Weights of a small transformer language model.
Size: width 256, MLP 896 GeGLU.
Each number is 128 + 24 x the weight over the matrix's rms, rounded and kept within 0 to 255. Layers, rows and columns count from 0. Numbers have three digits each.

# gate: layer 10 MLP gate, 896x256, rms 0.119, rows 480-488, columns 0-255
# up: layer 10 MLP up, 896x256, rms 0.127, rows 480-487, columns 0-255
# down: layer 10 MLP down (transposed), 896x256, rms 0.0633, rows 480-487, columns 0-255
gate480:134116106109076155168107111155118149135072106136147102135128112093127092130107130133128136065120110129129150122129083126173141087136161127146144127109134135145146176121094121137127161102145126145133150174145113146134142123106152140179146114095108118092159129153123146110134104111176139106134132189138124120129096117116159153138127153116122085121133070152147167117143119160148114123104107126108102160113139119132168198127158135079152144116158104130132163132126181156142157138113115130174171162109074145105125138110104121104130120095153097112103131060142142109147070162165146175119161099132138143132117156122106134089147067120153132113148150140117123106129091138159105102106131105102125139158108146175096161163095125131088115142149114116156107102134143101112141080130180
up480:160140128134098133147149172148105142136143160142142121101148143111098111126143146129177087105101148133078148125145130072151108073168159150119172134076130099144159157150171101092159149121098149131121101124083131135093115140119148101128168142137151098097124096054096104123154174181134134144088143117121137123164134166138110127092129136165120127153136137162151157155147149156142077127118144124114084111098072168156135156112143137085123104092127110125155182111165140151140135104107126118136119160100115139158095112106122150119139120109144108127142124131120105113122132127167114117190128114111107143102111137132139137110153115157135096115116105130076115140106128136119112148116143139127110172160145143123052143120117121089113089149154114143143166113119071161121132108088128
down480:151145142134153141141124120100152136154136110121122093130131104138114106134137135122131121109130111168131094127080154156131080130130137114145036140083119114136124134103128158166164120110141124122110072151129156112126119113111115123162131140167153127097151143124094145125116147094077146090131143137130109116151106121131141129084120166113092118114181106104148115141072144129138131148159116146145151114138173118119108119122132137094153132121150109111136168105089120129133169127092126126115176138123123110143117161153112098157134153104154149000126132102124140153107062088149101121103118098114120116104144118110096115111117140115091118118138166125159136131116114136159119092158106121105130148117136111093156137139098116126107134183135099135116110108092175081102094120200156
gate481:173137169164121167139145131182146115125099135100178076122109072120124165159150111109121102119112123149141118131157085139119134133140118116071107156125133090144156120173135123120128159108124155141131205092083123148109154129111106105097095147171153096183150151119119157140113143124156148118127145070148176139169112184150133130136133166121175091111129138131141126128085156129111075148167103127134122152113145163120170100154144119106102113163126115117100095134090107141082099128121106129138120097123164091143123084086113143144122153101145123091095133108111137147160098147153127078087144121160161158105104122134113143140120121113136127131133151166130159143130135103143105108149153138062133119130136165123095139137121167147154127099155126104132119112099094136081091145131116
up481:110139114119132138100132119144169097120133111143125067091176084114110110158128098170155160140113124116101127116082123124196144108111135126101131123167117115130106135136095106128135150059125136103178092096113171149120135155099121143129129172136126165133142147122149138123096103137164112151122109121093142129147105117117077145108108127112124121109161143158127115098102078130130159103130143129099092118127120108131166131109116096100075095132113127114133107112106123129145147092141085112112154103143146149142118090095103158147140143124205135121101132138112148120128128110062147111128114165122163126112129145133116170109126124138135134082141141137101137135090096096129172126132186139096138132106137140112110123131110108154104098155160133118112173135108126163114079149086118
down481:138122155130108123111118102110117130120120076123167076138151099111113119140126108134133124140133152144154130154123158132156117129130160155102154127120087095102126179143154100091160186158137152132153141117198161127108162099129098139186128112084143193115126123144140135148093133111105132161195088178145173165092121133150148138113174067086132120131120107175145109160102088093094125129164140132131127107120115155149158110167101147115121156129108135193111124140124120131109093119092144097138118184151157090118123111142140160115149115117094145124128100151115127139135120125153135118130125086142104119127104083123102109112183131132181109122109127097131117150138126128132095126117150144144126142098145123103110123101111163104130108106132121146131112077097148123104120109075123
gate482:116116113097129124094129120096129137105132103129128128104102101161146138168165105114130126096130148086096153138122146117135147125106124136137140156182117170165114094126098136110132123095110127108146146149126141136125157133126119128127115111124168133111150160146138116102173125156155127148111109104121121158157139109145121157136139152125129115078113136141142110130136122141104128106131102119126104139116113098128131133112112150125144127116152102117104087113118130121137133118107127119149121116131093142140162178151147118105124091128151143114150164102147140134110119157140146099109124152119135146108134122155123146102152143130127114160125097161112117126148120148133124128124169120127132141138107134073123127157131102123130129111136114101127147165075110104117144146133136
up482:088126132098139148129131139079092144125121126101149122146112135122120145104105118160120123105107101100116140144144138145110106133087148159142150163121122129147117077147099138137133135149118123110133150130149108192121124104118099116153163143088171137146108120118130105123144106120143104151092126088129133159095158111122111127185108116116089113134119129134112105119131103135099151142152150162160148126128159148155144112137115142130156093148127120152131145123162104080132145140127113178133116146125103125138133152122147146119159123119128130143113120154102097145149145106123124107105125126131133115153142125144098101144110134134125126150131079121138141135142138151137128095108134118176127100123136104126133122121128128121123127179169106104151146126098073088126124105157141
down482:123111138135128127106138092162147125129120122124116136089102135184155097184144108073136130117140138122112141129120123119145147161162124134112113133183141125139091178127150091083122118123125132146143125122101140088126160149129133146100105102194112119116146163132107113091139094151184154113127106145127109117173103116136118156097152129151176147129103153137186183115132113125127143100107094127075105137137105102131112155128119138164136146110120117097098079155129132160080122134159123103132131110146154117101117131144123116171075092141154142141143190116166133124119102143123155142176081099123130188108138135105151189141166117101149151099141139143127096142122115142120127149152160144101103141155124138126138144117100101123133160067097118138090072164119175159138168148098129
gate483:168171109104148104122121138131119097127147132081157102095101151152176121109106087078146111104126118082127141141140123104119139130104122097137144133120156134132119127091110141097141154104166116172132112121097098129101108084143088140146162135094115123143175130144113114112147133124159154139113098156095126136132142113174174140102114105146083157077124158166110140138161109166172130120127126137108110104143166127107141113139129107122108105145138120131083171091164149091114108108129142103157125123129172133110144171120135105126138094107137130190111149143128172114151116130173120161122136158134103153123126098141145141141133141144118087063139120155133107130098085132145171128122142140168141152127129097135123104149175153095171117143135140118097077137137150134112114134130135
up483:133163116159106110124130125092107155063088140123114125150103093148104154115138137152100126142115112204120105117113124110139115145132153138132119144149124133105133127170150107119104063151102125098129105151111122131159148132164150102134155123115110156160073083148145132120147106127116140080189121117163143120131172139107083109163138125137153135145130109112141125088072133152133118154091139106122135143103099070116114110110115144180136140143106142171143083140114108134165116116136129147119166133138083124138134136141165142137118086121150140087114095149136103144136136145117112091091089085131130125127098107147121116121131115104101157190099145135135126114122149140144141117137136133107146132133099178166140119153084127121120117121120147149130153167137137126131114093167110
down483:098140111107111175133099138160127113102067113125139174134142090114094125130118155144100096096106109131125104104129168135092126133109115139129135139128156148144127154123110111106124097153131142138130155124152159134150121143063140155133099101137117154092188163092085170128103096110140087139119164141141195068119145125125132122112137094135118154150151184148139122106149154123141138140125136116131100123138100127130116127144161099160119078140122121123110163132097121118131130148112130139155074160119122110143131130139103144114120146100123076090165170116134142141129164133091159116076109134136085145073096123141166098088118103123135094180108136134113121129125105104116116120108121155138117083127141161140168148070143131075129124145116081137100127086106098129128120106115137
gate484:161152154127123106189079140102099143102102121123118116127141094119135124114116174094139142105098139135100173109144138108110148127155131135155126120137163115125097114134149125139115089137153122155147170128131108090116110134131149128136118164174131123092136076082108169214156127162127137089136124119131134086114128176148078168109120164138100119120101148153129097177134118159142156155166162167110146185139116130143132145139126141135156129168155117151128122134148105124102110117121145147152131113136158101119125130125081179127162056161089120112140125159133120142137171128153116170127105107163106097096105122146133103112087088130097157092164130128159135151138159087135150077145135128117130133131121107089163106156122135122126162107133122148134124108096135156168108150164148
up484:148127141104143143104123150129084134126115093120119094122125119147138134125110093136158107156125150122138127137104158143109099126148140144113136119119127120156167128145102169145104135123066138089146145097133085159120139120147106149179072142165120164154160128140126122138092116156109140088144136181115100187159159172126117138143133068126180148135154142105132103134129115140111101169121161175101143139201082095132193113102132139131154127121152124157117126161167131095125099184120080100094086103120142146150090115116133082148144137094154153103121160123169145163103130111073113107112146113114159136108158132108136124134099129113102119162102123121167114121118127143105075165129102121149096093123060097103117170115148159127134165138147160132093152177132141134163143153120102
down484:101117110147115080115103098155142123091134066102131108115121156153143136136144111126140103126114108167080123141081151180141154147107136103121161133138152101134077142156101127133128133108166138129138136165075175130148096175086136155148166077113101143160119144102116134110120094108142096159137111087145099168134150114144124145118177161139111139146160096064079134132151141124128107164131124155133105093152162150116149172126168159172146158113106144119108101109085141157089134142128090141134119136167098152132100106132147127099152171151095123094098137138137123111086127174127129141147132131108143102133083110106126125099103156070171139135106123149123098159138090034105115134115129111109118129098156103167124133096113117102124133105116127123121110136141156112100171120124132
gate485:122155160107145125122140149127098150113078124150138118157112143109159142158120135142152104144138164135157113082136113133150153126130121106115107121084113155113128148153121154145105142145155137102119152061144116112144147113163131061104164090109129148142130144159109140132105137145120145128134167128153098155149116120155122126115178095128131122118194146110148133147097108119135160181107132081124135122177139133153139153091164059115162154072091133109118138178132137140124119152129111158108131143098138102143124116146086137108157133147145095231084097128146132150155122132147090135154123106164126110145141158142127079157130095107147108086120108094110115149127111140093128126135100170099142102133116155133124125105144115143110123109108158138079107103120160075124169133141120
up485:087102144142153139089152135126148124157124115136125139117158132127146117096143172116133114084114123134135158134135118081132070073108112089112120077169155144104118097116099102166095145156074115153144116162130114125150126128112118115125125170172128094106122123145118115139155117126106119161131077135113156095210133160109130127091135143128126154116116124160147077141178149107137103145149115174158128104069168177110091178128145184122115126127165158075164136144165147103120148112155101115092102152141153121097121138142160137126100136150109144119161097080095117118128104139152114148112142127099110121123138141089128175154087121106074147150110120113145137107131161183145101132121164108110142132133123178101138106134139145086131171132119147135147120111087106060125146140134155
down485:099145131109152109112197109145146105118118130091162095111128094061140165140115146100132084115115147139152141172105125065169121163116122165110139106134104109083123134125140149078096170148143124140132139138140154163091150108123156127106167138147159097160165179127145105155122139122118131101159132155110113094144121080129122114101134132130191115159116124123124098158132116099092178132156111154087155162126101173173144112130133155142136152136153117088150170135117112111176123147156117100087148130167114156112097098104114185153131188160104140148118133094147118089103064113127100144113123142112082147149140155115134120090117153112101148127132090138157134108148112130114120072122134108147121151135097138166127145100145113099105171120096121095113109124072152096148109147127141
gate486:104134129120157143128189115128141134143132159162111106153131120117110163131101118112115126078151119117160132144090110123139121124075136153130125107110121123159111130129183135066152111084130107141122108162137112144122152101146119123144090139098090098111152140111127148118114101138121191149097152114127168139113115157109123115112167121122114126162128176138135140115160124150142091135162115114152160088104089172169082173129102150121135093122126107103085083144168118139129148107132105164155176189139177123087132088190103133139127136154135072142145146182124150127141144114166139115137110096103100164147128138094138134142150160139113094137136144097161114128178113125144126120088122136142144127138139135173143135110107154125117152119149120114118140121121142092071131146120108
up486:116128082167114136168146127091152152112125084150092096071156136112110123149131134155087135148101115143131153103102116118124157150151144115124124101149084120109126118199152099150142108136140146104170090152089109087119108101161087121103128133124110092109127173089126094163095105132138123160094097118137168185107139123125097102108092117132143113153138106119162142121153155111113105137146121092140158185135084132146145159149135143115119168130091082100095121123153157105081142114116114139149118145105150143124116086145148101172091124177142118083094096155129109091145139147081150079167106157128138084111156113098132134156135135147110161122151155129146102149105101138162131154080111154116135132101102134130176116153093167104114125128117112103131147134125124141132158089115109
down486:125156150131086071137128131106081147135140130141127073137120160126157134135121115163109123123140098113115139153100129109172159108133117088146110135133116129175135181127107121106144138084130142124135105135143131108101067167068125130122156136122144125168145142144145115131146102116120142116166112113113116135125154127145133125149115123093136116118120122102114103128130133119129097146167102144136148095128110134126127128078104128160135164129096090132135117108097119137143121139136086151136176105133132112127147102129118130129129087061069153238147118119120070148128080137121118134129120102081138134155111137130138137138137182094069147144092106136137127085200127156124127120120128135135129120114124141180125154103125080113129144137118072151107109186098085104130140129149114
gate487:131096150102154118187140128126151093117136124108102119120102122102127102117138155098128108113128152084116161144108151135102146088102120143070131110104132136133134120136125115082157144123118090117119103137159071174149140145140131152110137144087096193134155102116117134117135135152109118113118126084121150104094136146130128174166111146140108119137093125130115149109131139148099114116142103165128120172133107092130134161082107120144158125152107085130138137089134120142152118159110177153120076130118141162107092140111113104118109156112097130092066127118136138107139111155100156100107141154114148150130121111138149073130098143116137124122157102123155093116116106133149173115130161094131122115129153136125160093077125104148141154129121111124094076115138111106141128111089104
up487:117150126142125169120132109166116074108115125138144061133101099135129148160128144108112095142106128168116168125134105126100144092112160108153118132116112126156166148112114111156137133112135176142122175111169173095113130092186105083111134128171097122074138105140110145128129084142071159125090088183151130156124132114121131150127173125117080079088138143127093126163122162133156162155140075113098131096088129144134140139135147147123131157139211136125153119134149117109202140102139085095118156106146126158136098151156121103132158113148120158185094144146126133133098113126109138118116111159136138098139167125102122137095087117172140125117143085154164147110099085112109140114143127146117110140104095105134110118137151136156157139135104089111129157131127163132100148112150092
down487:160138095120115081141124118148121128138096088108138139144113150130131135094166092141128113125142162110192091124142105117126111162167104133137142179127127128090129135114113098207158111111132144145091143148154180116139138114145116148110100135153112114146134137131103151174139080099121149159103107122136162156133141126083111090141113096131153110107147163149092163151103148121153156139104184128110111114120105109127183168160158123113127141131111100168125132133163128156123155140143117157111139150141164093123137100178134130150153155115114111149136134113141116149080120128133144154177133125100114091158151105134087136139107132160120134116152120114082157127133180101116103137092125138128160141116113153123117132152086103091123124064171156118141172142056138149134148135139137
gate488:120090094107137174151128128098148150104150123150160153091117090113119100123107112141101149145106109134127145147139120158098134107139180121145114129138140123116169184144135135141143146111127137119146072112138156139157097144129086112173139118087199154116110140111136132142145188189153139059160119142122108139088095137111082168089160090129164161150137138130129168121115147125105150156179105127169093101111104097131107109113136102140159187099126120126147138135106145164170155103078179109124129160124111145136109148134120134103163148131096147134128098130106121085116153142138100139132119103084159164158141139128146175060125112134097127173138136132134138171167107143113142128121077159128110145141130163109144119151156121138138099105125148102152107089162143170149085165077127